python train.py --attn_scale=0.125 --tie_embeddings=false --init="uniform" --init_std_down=0.0695 --decay_fraction=1.0 --decay_shape="linear" --dataset="wikipedia_en"
Each number is 50 + 10 x the weight over its row's rms, rounded and kept within 0 to 99. Layers, rows and columns count from 0. The size before them is the row's rms in percent of the matrix's.

# layer 9 attention query, 128x128, rms 0.0486, rows 0-3,64-67, columns 0-127
094:34 58 49 61 44 42 55 57 58 40 60 43 48 44 61 49 42 32 41 63 63 31 51 38 58 36 51 51 48 57 49 47 53 70 39 54 43 58 56 45 65 66 31 46 64 54 54 60 47 61 63 51 51 52 47 47 56 65 61 60 54 55 58 66 65 53 67 44 60 48 60 42 52 43 56 55 55 72 51 49 31 35 54 57 48 41 48 57 55 46 50 45 45 46 44 57 28 54 46 49 41 40 36 76 58 55 59 30 55 60 28 55 49 55 30 28 29 53 49 58 57 52 62 61 44 52 54 44
096:40 49 60 37 44 69 53 29 60 67 44 55 66 65 53 63 41 49 54 60 70 36 47 60 61 59 61 57 60 37 30 50 43 45 39 41 59 68 41 46 54 49 60 46 38 50 57 60 36 49 52 55 39 30 77 53 69 58 48 66 50 46 37 64 64 43 53 52 44 54 49 49 57 50 52 69 56 58 62 50 47 45 52 53 48 52 48 53 52 46 54 63 49 64 36 64 43 54 60 61 51 60 62 52 53 59 44 42 48 61 38 60 57 53 36 42 33 38 28 53 38 41 49 33 49 55 50 56
089:50 37 53 51 44 45 42 33 34 47 61 65 43 41 43 31 62 46 56 29 50 63 54 44 46 25 59 65 65 25 35 53 43 59 47 53 43 48 43 57 57 36 45 60 40 63 48 56 42 58 52 37 73 52 46 54 52 47 39 42 39 59 58 35 48 34 61 57 41 62 28 49 55 55 55 46 40 49 50 47 43 37 46 38 53 60 57 40 39 57 48 28 62 37 53 60 39 55 42 50 54 53 32 57 55 36 35 46 54 37 68 46 49 50 51 55 52 39 55 55 41 38 60 52 47 49 56 30
080:43 57 40 58 62 49 67 59 48 45 49 55 52 59 50 33 53 48 43 40 42 53 66 32 41 61 56 54 59 47 39 48 60 47 67 51 56 54 36 38 54 51 41 47 78 55 42 43 51 43 49 54 64 47 49 63 54 51 36 53 53 40 57 55 54 71 35 39 57 45 46 48 51 61 49 51 41 44 57 61 51 69 71 61 41 38 60 54 56 40 39 59 74 55 38 40 53 53 54 43 62 40 56 46 56 39 53 70 57 36 42 34 60 54 74 50 73 56 40 41 68 51 44 51 39 61 44 34
104:57 50 52 49 34 32 56 39 61 37 40 61 51 36 57 39 53 55 62 31 38 51 47 47 42 47 43 50 34 78 44 47 49 49 25 32 51 30 49 76 49 57 51 45 45 48 43 54 63 51 58 51 63 48 48 48 34 40 41 51 54 60 39 27 49 60 58 46 51 44 50 44 63 35 57 47 37 59 59 59 34 41 40 41 57 43 52 35 45 31 49 50 43 57 42 51 57 36 47 62 55 67 50 53 65 55 38 49 51 63 55 51 68 45 33 51 57 62 48 43 42 53 33 53 45 53 34 56
093:42 42 47 68 57 49 43 46 45 52 56 53 63 51 32 35 38 45 53 58 66 37 69 58 53 34 61 43 40 50 47 59 42 45 53 50 39 47 55 50 44 41 40 49 57 52 57 48 45 64 36 47 73 39 41 59 25 57 59 56 49 60 60 55 33 55 61 42 47 36 59 55 51 28 54 56 40 58 46 65 45 40 46 49 57 35 42 52 33 52 44 48 63 39 48 45 48 53 42 43 39 61 32 60 29 20 42 45 48 52 63 55 38 69 36 58 45 49 56 44 53 52 68 48 45 42 49 35
089:54 48 45 59 43 27 67 49 57 36 46 50 45 49 57 31 58 52 54 41 43 31 47 53 50 56 68 64 62 45 60 37 45 52 44 29 51 32 51 44 57 49 38 67 43 43 52 64 48 27 56 57 37 50 55 47 33 57 59 38 52 47 58 57 42 54 54 45 37 64 65 67 55 63 61 68 49 46 40 64 50 54 57 27 49 47 66 52 45 38 42 50 54 44 53 55 37 47 39 50 70 35 49 67 46 41 50 51 47 36 41 65 52 35 35 52 53 67 53 61 61 50 50 51 58 47 63 44
106:44 46 57 40 49 60 60 39 53 65 61 61 37 44 49 45 69 54 54 64 59 66 42 47 44 54 45 65 54 44 52 66 70 63 50 66 57 64 35 66 54 36 56 51 64 48 50 49 39 59 61 47 52 57 46 39 35 32 30 27 43 34 56 49 65 64 68 61 46 50 53 57 52 46 71 39 30 51 49 37 54 53 50 32 61 62 46 42 59 59 44 52 42 55 58 46 44 50 59 37 57 50 53 65 34 48 52 49 75 56 38 59 41 48 38 48 48 42 49 46 52 51 63 46 50 61 49 59
# layer 9 attention key, 64x128, rms 0.0487, rows 0-2, columns 0-127
087:55 57 43 53 61 51 66 50 69 57 55 47 52 70 53 57 52 40 59 55 43 43 66 50 46 60 62 48 54 47 55 56 50 36 67 60 51 51 58 45 40 40 34 58 42 63 38 58 60 38 59 53 58 61 63 23 51 35 35 32 21 46 61 56 59 38 62 29 56 50 51 47 45 69 57 50 57 54 47 55 75 50 55 51 43 49 40 51 50 57 41 49 43 39 55 58 62 61 57 60 43 72 58 66 54 59 51 60 38 71 35 60 41 49 54 54 45 64 48 44 48 58 51 55 58 52 46 38
101:75 53 50 54 54 43 48 41 48 39 38 51 55 37 50 29 45 47 47 49 46 66 67 50 39 48 44 52 50 66 53 53 50 46 61 53 62 50 51 56 51 55 49 41 54 42 36 37 66 71 30 38 43 47 65 60 67 54 57 61 51 56 59 54 40 50 45 37 45 46 14 65 33 54 35 45 36 55 35 50 41 50 58 57 37 51 51 58 51 50 47 52 39 50 48 51 51 46 60 51 45 51 48 40 42 54 53 52 46 75 29 44 62 62 50 57 62 49 51 64 55 67 37 61 47 49 34 72
089:36 48 40 34 59 46 38 45 60 43 63 55 40 36 46 41 47 48 61 39 45 40 29 54 48 59 51 57 56 48 42 38 53 56 65 39 51 48 34 41 46 29 78 54 49 44 65 50 54 47 54 49 36 46 52 43 50 55 51 50 50 54 53 47 54 40 48 41 29 41 57 61 30 69 43 33 56 32 53 46 68 46 39 54 47 51 58 50 49 23 66 51 66 40 62 38 58 72 49 52 57 43 45 64 48 41 56 44 50 45 50 53 48 59 57 52 73 50 43 56 37 50 56 44 40 74 35 49